Weights of a small transformer language model: 853M tokens.
Each number is 50 + 10 x the weight over its row's rms, rounded and kept within 0 to 99. Layers, rows and columns count from 0. The size before them is the row's rms in percent of the matrix's.

# layer 2 attention value, 192x576, rms 0.0839, rows 0-21, columns 512-575
105:49 57 46 27 56 50 46 62 59 57 56 36 57 39 51 51 57 44 56 23 54 62 55 50 41 49 44 54 48 43 55 37 63 45 51 50 52 62 42 40 56 81 33 44 43 63 39 57 27 54 50 57 59 48 51 65 37 63 39 43 35 51 32 63
097:53 42 58 53 58 61 49 73 62 49 68 53 49 52 49 42 59 54 61 49 54 31 55 46 57 53 61 42 57 30 52 45 53 35 54 54 67 40 54 57 46 26 46 44 62 53 57 64 57 38 52 48 49 47 62 58 45 27 55 67 51 49 52 59
101:54 35 43 62 66 41 61 55 50 48 52 43 40 66 49 43 53 64 78 46 62 52 42 44 45 52 39 54 35 56 60 38 30 36 36 55 75 65 48 47 38 39 61 46 54 47 60 34 49 46 53 50 46 55 39 55 42 66 47 35 56 54 64 52
102:49 52 40 41 58 59 51 38 34 35 51 52 45 64 38 42 45 44 35 47 49 48 55 44 55 43 63 57 60 43 61 47 53 33 49 49 51 51 46 51 55 59 34 29 43 47 45 48 63 49 51 53 54 25 48 41 37 59 44 69 46 21 44 49
106:41 72 55 70 40 43 60 77 40 41 46 57 50 45 35 53 58 35 27 57 60 47 40 37 48 39 32 56 49 44 51 53 55 55 56 41 33 53 52 56 51 48 52 40 46 40 53 36 51 37 61 38 44 43 56 51 39 55 29 53 49 39 57 35
102:41 53 69 54 22 46 50 21 44 53 46 47 39 48 61 59 44 63 42 41 54 48 53 47 55 40 60 58 40 47 49 64 35 35 54 44 57 54 35 44 43 44 25 51 55 17 50 42 42 43 45 42 52 30 47 66 45 33 52 46 57 55 45 66
096:38 69 42 34 37 29 55 47 51 57 51 41 48 55 36 65 71 52 45 54 49 50 58 49 55 59 58 52 50 48 58 64 36 41 56 52 56 55 69 34 42 40 34 48 35 53 55 47 53 66 52 59 53 53 57 38 59 61 36 44 59 46 37 41
106:40 52 43 56 61 60 42 47 27 59 43 60 60 50 55 60 54 55 52 50 40 33 29 56 58 58 37 67 50 56 45 51 53 62 58 59 49 45 34 65 46 47 72 48 51 46 49 40 41 61 49 39 46 60 45 33 41 38 49 54 58 57 40 56
097:60 59 66 42 59 42 54 66 54 49 48 75 70 62 48 42 49 43 45 43 61 54 42 60 56 49 60 43 38 50 39 49 48 49 50 51 60 46 36 43 50 54 45 58 53 50 41 49 34 60 40 46 37 50 67 47 48 44 50 58 50 52 48 56
100:46 52 51 48 34 50 57 62 51 56 50 41 33 44 53 55 51 63 48 38 48 43 49 49 63 44 36 40 55 62 60 47 38 38 48 56 65 50 62 58 45 47 59 42 42 45 62 38 58 44 47 57 39 50 52 50 55 61 43 48 50 55 44 54
100:29 58 54 36 60 57 37 51 59 36 48 29 46 50 44 46 55 67 70 47 49 32 45 51 54 36 55 56 58 53 53 43 55 48 51 56 41 50 55 44 60 47 60 47 51 45 68 35 50 49 51 54 53 48 50 47 49 29 45 52 42 43 59 41
107:49 53 66 50 39 44 59 73 59 35 53 52 48 51 46 64 43 46 32 37 50 46 45 60 65 57 81 56 49 66 45 39 73 30 50 60 43 53 41 49 43 36 88 56 42 27 57 45 52 26 51 45 58 51 46 39 46 36 50 53 48 59 45 47
102:52 50 34 35 42 41 60 38 44 56 34 35 65 59 46 44 41 57 26 43 38 71 46 58 39 39 49 61 56 65 64 44 39 41 46 37 50 47 59 61 50 69 57 53 80 53 44 48 55 32 54 31 48 33 56 47 41 65 52 50 68 56 48 51
101:57 56 61 28 65 57 54 39 55 54 40 46 52 54 47 57 33 34 46 57 54 52 55 53 45 49 59 42 49 73 57 73 47 47 46 49 53 36 40 46 51 48 53 52 36 53 36 50 46 48 64 40 63 40 58 49 60 56 53 43 48 30 39 57
099:51 36 68 34 49 51 50 28 53 44 44 34 58 52 58 47 53 32 53 40 51 58 51 49 51 51 57 55 48 56 45 53 53 60 55 62 65 38 44 30 48 36 82 47 51 56 56 50 61 46 46 31 30 48 49 51 54 46 44 49 57 65 46 59
105:53 47 63 56 56 58 53 45 42 63 58 51 44 47 68 46 43 31 32 48 53 57 43 37 55 42 56 38 65 34 54 30 60 50 39 51 60 50 66 44 61 39 50 55 53 67 43 49 43 62 58 57 36 56 49 52 64 50 62 30 57 56 43 38
105:59 56 68 40 36 42 42 57 65 62 40 42 49 62 44 51 45 34 64 47 49 67 52 44 42 44 51 47 72 41 30 44 51 52 64 42 39 66 57 60 56 44 62 46 31 54 35 44 46 48 50 44 68 49 57 46 52 58 38 45 45 48 59 54
101:47 63 35 69 38 44 51 68 49 67 48 66 49 57 51 50 49 62 53 62 45 72 55 42 43 43 53 60 58 56 35 53 69 70 43 45 40 58 58 38 62 34 55 54 44 68 62 47 42 63 51 53 57 48 54 54 53 56 52 57 41 40 39 43
102:49 43 44 42 47 47 58 58 50 47 41 28 47 62 44 51 39 40 59 49 40 37 55 49 51 54 41 44 31 57 40 44 37 55 50 52 54 44 63 52 41 54 54 59 56 49 28 73 60 49 34 52 41 46 53 53 47 34 44 43 49 43 49 35
106:38 47 48 63 61 57 51 47 68 40 45 45 32 48 52 54 56 60 52 55 46 56 36 54 53 47 54 52 64 48 50 45 59 61 50 28 27 28 57 56 47 66 46 54 87 50 43 48 41 60 56 44 47 44 55 46 56 32 55 55 59 46 54 60
103:47 59 44 45 60 53 60 55 44 45 28 53 47 58 31 51 42 62 49 44 61 46 52 55 51 37 71 47 49 61 64 50 42 46 42 49 62 67 59 47 50 45 39 33 45 53 60 44 70 66 55 61 59 50 48 45 50 80 35 55 52 46 44 30
098:44 24 64 51 64 60 55 61 56 52 49 65 60 49 57 68 54 43 55 51 50 48 43 46 39 39 54 39 49 49 52 45 52 43 51 45 50 46 61 29 44 52 59 49 57 56 45 45 48 42 40 57 50 20 52 37 51 57 54 42 38 59 55 60